From a checkpoint of a small transformer trained on Wikipedia: LayerNorm before each block.
Each number is 128 + 24 x the weight over the matrix's rms, rounded and kept within 0 to 255. Layers, rows and columns count from 0. Numbers have three digits each.

# q: layer 4 attention query, 768x768, rms 0.0463, rows 381-383, columns 336-383
# k: layer 4 attention key, 768x768, rms 0.0425, rows 381-383, columns 336-383
# v: layer 4 attention value, 768x768, rms 0.0425, rows 288-344, columns 336-383
# o: layer 4 attention output (transposed), 768x768, rms 0.0916, rows 288-344, columns 336-383
q381:105107116114146153123124134126135114125151157142126126129153107150139102159138109110119155147107111115147160109136118160175152131135116166142103
k381:083107154121113116116129108171123128108118129131153147143134148100142125136154138112112099133106110142105114140136121131102104104148094123140127
q382:146130130139114146110119125139094117153131140151106115114147149130156143112125115121140117120132115110097141140106117146131133120152131118102119
k382:123110103112123123140137130137127114123156137128132134134135096125146088127123119133142135135132125145143106163112114111124118114133122118109112
q383:108120137140159131110143137106111149080131147136128139129122114123132152181133099135148119131151110115131145118106107147123102165130138122114109
k383:109102136101142141095110099124142114131130152115119135101129127101112145125153170158100118124109106109112098133160115125116110093120132124119128
v288:154138133098124125156125115129160140096105115158142149125147149154119158158128135151083105111155122148104126157179170099114075097128153165114136
o288:107096124113135121097119107126123108123135105084135107113170122112164121154115099159149116170140092146117150115118175117111144113083153159160135
v289:138135127111080172116146164085095184190153179163130160105097117150104150149109105157125157124139124154139082136122162109092101078117113126092101
o289:149136113156090113150099115148126077093125122091179105139132114167177129168148091081103115140099121096107128070094104168191118117182119123175108
v290:076122150087125144156159113109116131132125094077100106160148120164113113089171163135072151172120112121061121179147118093131085127111188189152144
o290:137118109076119113137120153120105095118136175134138086123039154114136137142103076161180112107069154141161138087120117130106098137049140115123118
v291:102154131111059124151145156138135116118124153091111112176131140089131160151164125116100107138182131101069146126165149116106142130103121119140144
o291:181127125106120109145149106151088131109086094135132095096127101158163093145125084125119126140082155154163144093085153145093134107111119160114083
v292:157141125104149130158102005157149154094070153122084128094140159121162148095124133133120106114065139140115089141146150133126100103087163151108104
o292:137152120096109142081112154067112098169171101147096137138125095103114157130170109158123147181195125136137144128117083132113126135085087146138120
v293:142093139142129125099097161125094105151145166092200135152086180156172162107112143126117144123170096125128159161123131070179081122093124094156110
o293:112147127116150142139154128127097177114142142135118165100131118132131127139175136085128079165112186137070148140159097122096117143143119132122133
v294:109141113151093189174173116134154142167145166096089060114147109157104101114144140070101104120155091094125144085151115105093163124171150127160124
o294:160152156078086097160085113178153101096130107113157100147152112119123153143118124154180134118129124144078136120066126147129116071132135145136089
v295:059084152140110136106112147124110143137140112083129157136151137140157146100105101111062096126166098150102117146147155105166095156170112144199166
o295:165158110119153111147151119119138122158114121099124107097150136110061127145171160147134139168130105081147159092132076114105102145115131145117136
v296:152116126130129126174141166102144138146122110091169178124093174083114075106131156137130104159141148149138159168139157089162091156163112081144159
o296:101107126105131135110102099102143117087154144145138082121131100164126152110140129113138138090119116151111086112137129126061151128123171161129127
v297:137126086117172152105125118107149113100105087158134119056106110104148126097095179119160160063080175161132138088160111106155157101158130067134162
o297:100150140120127151130178125146152116095162107099131124159113130090096137161133130136116072140135106122153104164141065096133138134114149163108108
v298:161123169146157117085048122114102101153097101159158167071127124104164109085032158126114124149137173140181178131118151098159102149137125123198157
o298:127151102136140169121177141117191167139174123112119105146127140112072130148182163096140120142141089132112130150115106103130093095113129126115121
v299:165116166149156128141086095158084136107120154131135174127101160112104178116118153156126123125110143150147127155133155116111097117136098105150130
o299:102128114175107137102108133125150119172167096111115126136155126108105117136121115131142144103140112108151116123138141119097156124136141173103119
v300:154120098123184106157140140113178149128073110091141126142158110108107112151145115092140110101131124124113126131161143135120181086118124087142114
o300:154167090093111144085124140088052079115158134122138122122095121206141127139095121134099133147108110148142118113108136123132086134100173132152152
v301:110161139142159132116139112123091136148137155180126136096123112143137111153170087130118161101070139134164084122096089146126128095109117112091077
o301:109118123141099160119127112134149113091100149121120108142162142183134111089103112131134156116170132126107169165120155119142130134155090147164150
v302:178108138083096183105067171169139087135158126120152133156137154117127168146073132146134116123129141065143153115109134081119130131104136178123118
o302:060138108145138113108129099104123148101111137130185157130098083128159129109161132103074149123154133151104119139153146138137133091119138103149137
v303:156093111153126085125116133129121118119147135090162137115076145159100136113113146082164172116066128148136139121170114151111134106086151096151083
o303:080135135074140166161132126152095130125128136097130121132165105133131133144154132153100118109147118119116158118102107110122105114165136128146194
v304:104151139114132067124133114149179170129159116121111158092131147119103167106135181134128121148140111177101148193125127149097136152082127132096155
o304:176142092096107158140195122137092058160099161109127137152139102128145114140116136150134120139102107129101112055101098139128127123130126139156108
v305:112107119137154152103181127125102148116203147116112120136140149106104055094124155155188113181089126045114129130145128125154141152147155163140091
o305:126157165109145124182110091113189119109117111124137152132122125132062157144156158147105097165139112105123144087159095137074144108093105125109142
v306:113134104150150110082117107163107130112088111151120133106138176114139112128044137134154191111077121084114129133168105115139122175076195124142122
o306:105163158095151184145139155128159106123189119080150177157133056077102095162174080090094088119113140159096125105124106130155118141122072157099107
v307:138129091124169122122155152208090110109057096143124152136177111126122106102129089104074143127121115063161121133069093159118111100126137164087102
o307:108093199127096118126105142095151105123105153139121086129135143131127154170121163167200121127155111180082129177117094098147095169151121106168177
v308:134115154076108119170128136117102177150086124133093113164151145155135154128151105188131121168109148089123166140151178119080137121080095169125177
o308:093121053120128167073140107131165142102115122135152145141100125107109134172160165125132157154161094127156150106141131125169093138133186109182103
v309:104135095099110087107134113122104105105163101160098131164123101101149150151127120108114105120043146112181114136151144136119079131116115112124171
o309:173143135146129117152106117130150121146135171058136078097168156118103130090136151152164156124123089187074150077093097117088149104146175090119096
v310:106129121126119202065154118154085119168156108161139095082083116128174144084156152131140125124119151082086144110087192124172139141123133132147176
o310:142139112106143108148107135083155160076084141100171148126127159061053105141101112111077127152082134118159094107117084122102141102130080161111090
v311:111101118154077168088140095161118139102122148137150117109134157157104118117121089122146164183133132093167111165103117128169116123099115134171136
o311:157132159121120077136121136159136125132142153169130157175112147136118136157201113131091126117154149150116138136143103135166129139136117120115106
v312:104142125097135121138138130104104128130173135137115118125112132164117106141089140142102136117156153151121109128084120117144155140089137170132091
o312:147109136143086121134129138165134086158153150122150069128067133140148109167135055120165136113113121138174159113118145158152154128161078123099134
v313:112145113118108113096167161088095127156158149146100109152116141145175160151089165130094140122217092137138145105120136124141063133172161092125118
o313:139187130124127143132130114127149153117096141092139132094184100136060125135198125119171091103123134127127165132126115107150159078100139132122140
v314:139146105128114091108113134160104121122173151141123104145153150139089149081089099101161167129150170079152149160116147074108152135064180151128102
o314:164105168123143105145157163155116129159134077110124175107071092158146132204157160121077143163165042110093134096087093141108112099200084112131104
v315:122139130134141162119102159164098184140107124139107115092157112117118142177131097113042151099181141130131110074114142145070124158111132153092160
o315:137116134172142080095117128151149120134152102153158077140117159164117129120142154094200173103090154154142149154141118106204142074113134137118101
v316:146143137149083085133121164140168138136121110157163178140127165119078133140167157100081101110107112179213144122156124110121102195129179112101093
o316:105130151089140169136153090099103125141105105110104080133116092117185120116111155119113174114160121086106113114114148157139133107121100149122198
v317:112134127096124154127115134131170194139134131125079142101134135141119146121104161139213144168099152153141097167112148116093105068117039137095091
o317:124136100140122104128124149136107103093106116150164133126112115144157098150153054136078172151164103104117133100091149112153098124136139125146128
v318:137173103099100127117106146080090142193126100089123182098146128151127099089047150087177133115113116167164120078086122109146151139159132119076131
o318:108142109127142146172109099177109146103149111186133082168126079123146123161179154140120130129154127132121085163128098125118124135118095144137111
v319:133137129129127112168134129090079159118162139112123134107148132170075135152136140130168161192109090156127095144171122143120150055146101130141094
o319:140115117112112158119117135163118107128113149117136171149120163121141133097183153126117093091158146094126128118150102128170162112098132114111157
v320:111112129091150152121072176129115123157104163092189145118128116145157130085099140120156116142135122109148071099102162117097108159093088089120169
o320:143164145161166118136147124122164125075140114167137084126151110141137159139195088122089189173115112146115133164120104100168108144098138141132096
v321:119138126112109102167164135098144143172125126111084078186114121086149170161125142096148119112181131087109173110082149155097110169129126158089149
o321:103126127129160138108110127176113140117138150138107135113146134153117127100085097156082148120089125141112111101143138145154131124124126120115106
v322:165105115098137131135118164119110122104144163145112093109116124091146161087120110125095154180157133109134140146132128046111073123161137112137095
o322:114149179137134053137148122109172111121136137124116163118060176126070153175092153159137091114099109116161146095093109126117141101122104116106119
v323:174105126124128170115120188147169126132179159117150120177124107109116107139095107120098141174106105074220111114105117138087099114112067158161130
o323:096174148165128088114109133105127084107096118141091170111168133147148106117147138146146151159169152150172118172121119109107183136185151137118123
v324:133120145076171141117144123102070142106086132198067125122146125111097086070074128113094136114130168156109160152123116089143117112188184115100136
o324:106164122170112129149146139116208126139164137091114143123083125124123164200150125138121139145087100136163110129108154131144107171110087145151123
v325:113158128129092068134142096112127122181070151146077117134118133167088136168123110108134160055150160132142098101115128155115117153096242122154118
o325:126130136130106138152132126147109142105170139122119150128161119129189124153168132089104114119130134133093142136096122139187138136177087141109085
v326:139140120092120101148111136166142127143097161074139126114117069116103098143143154127176169133103145194129054114137126089118129135092112121072097
o326:092117150131142128105123119070150101125130138185104138145127185154129188088096119141133108102136116126160152162118143139130122158136152115142167
v327:082135100119096148100130113138184063156174126135150203145080141110138097114174146127106118113157127116114145103066117150071120131123138182073117
o327:147159135085108141177156117150093164110115117110149083114177154151107129126122086130160140194126166102088136104131116141103136112140110096150104
v328:130165110126149140141145178151093136133196123161154192093146107112159119120135161097167090130133135140174154128148130087139122146119176115105140
o328:112068104111090110115139100053137084108080119142103090153123145098137127137114106173112132138140116126130128150110104084083164166125107155155120
v329:121133120140124126162126118103105198122088104078153136113123096088104179162131120116124138102123112104134110170169167112130129152116141109106176
o329:110106093110127142085133146119104119152105117128082137110128136160091123114142142118109124141149146173133116122114121132124128113138134148109104
v330:155135151131164128101092128110124090142103151109127131119133115127165141110099117092112130116132151139141103119073119128112112137096115106154108
o330:114161162145129133158112142139129136129130101178126093124166123164149140092143111134158105133124149135093096128098164128142119115162133133083100
v331:113122074095144151129107118149100139167171126153121157075134059145193105138171148122154118165070112177135137104159102114220139159124098156118133
o331:175107140135152122141125139088159125080140103091116112130140139098108099093115132099136125090178134119111149122155097108066121140104140111148119
v332:151115173107136088158095124153132148108131164086070050115135180116143142143160108097147150137111135139060119091163113143077159115083140125129103
o332:137141126089118143104110148136108124158136081108098174110151103120120124143108137193149150114147141121137137151192099158115147129152135141149189
v333:150122131125117111104122121125087166144237173108159162135116084144135171133168146063160132087148098153132129171084160137144123093095104088145135
o333:149139141096130146183095133124091072086100120123140122133179112146163150121150130152115128152163142116128119068134106157045156117206146153116108
v334:114157112167108127140098114087151161205127090095115142196131181120121160148129127101134168062172153163128121139096140128119114146144167121079129
o334:132138108113114123137138162161114105111156127143123106100118081181157101126122062112140157129126153114119138136085150126155151119155104108140120
v335:137108129175129078092097182201121155106143132121172138216116163169096097173137115086097140140117087121176138142160117077091106117124108096099143
o335:116129113102109121169122099096102125143076132143089128123162161145159117154130151152124191127131156154103130128118167169130145145158163140162125
v336:135127099127127174189082183113107129140158139107145163132105088112156134090119127107130134090118115138173130115103122103136098166119136146185120
o336:137133178140116118117151110107149083065072130148110083147149112159161115162163100118120150174134161133113116145087114168114120125173126103128102
v337:116146125126135121094140190093124120143106151086128198161155141119113134119127168182152083141114157099134154132165134103121121132126134113138194
o337:120155134091132157134089118149116093143150130163131093140111127133159143103120097043126170074111100157124112081144120096160151164143155145087108
v338:118115131160121113140147095161148084141058115171138125137163097182124147118114171151092154127069150128133178153132125173099102105110175121119155
o338:121142072125131150071119114081081122128162145124131138132106140075168119115127121070077148072138126126153120084129137099156110123122120124125099
v339:096101148124164101172099089109101140085118117127080174163107091125173181137113165107085103130179113134161108081102094110181121151149160144152159
o339:166144136151132134097149167112162135135140125111138070106096171131071126142139044172138172105120149157155148188113166116119124115096095163092100
v340:102113108124178120130157108102161121113118186092125154157118152148093139154141101131135140099152118047132131138118097159150055138156142115111131
o340:144153119169111116146145122153112143125109113122135130129199130156095134139149138190133142159099151142133101132165154101080126126136138135113164
v341:134150117100126161143123106117132157105096133100122136056128142089059060147130122137150150123142123144140159124143132158085202134129133096064110
o341:108143152118122122101146133131055116148164137159149148175122137175141134119100102122120094170111149162113148146173103123189088135078167133141161
v342:144100141174118137117138055157103144074151101164142094096104161121125113113174104144158128103103127117106151121144164122151088120179150115143118
o342:076128120063149123124103107114173131137117111091161159149154105104122149126056106136088127151153111143144168105133121136072135115092131145155127
v343:185151121122136190101100162106129094127109168126139088115138138133164119127078114130132143126129175133142134096146102082114106126178163154129108
o343:043142110152117121116130123098163161071096116124140197124075197071098151154134144128119133110125087140120113173109149147135102146091111115197148
v344:124106107152132167119078123172141167167098156128126109092125130131145136100079092092176120124102119125100095125081152099155078105067105163093114
o344:128135154114144107139118128091102140101123135182141115156134116126150121161164167129093132156123137122142086150128106090110093121180127143164115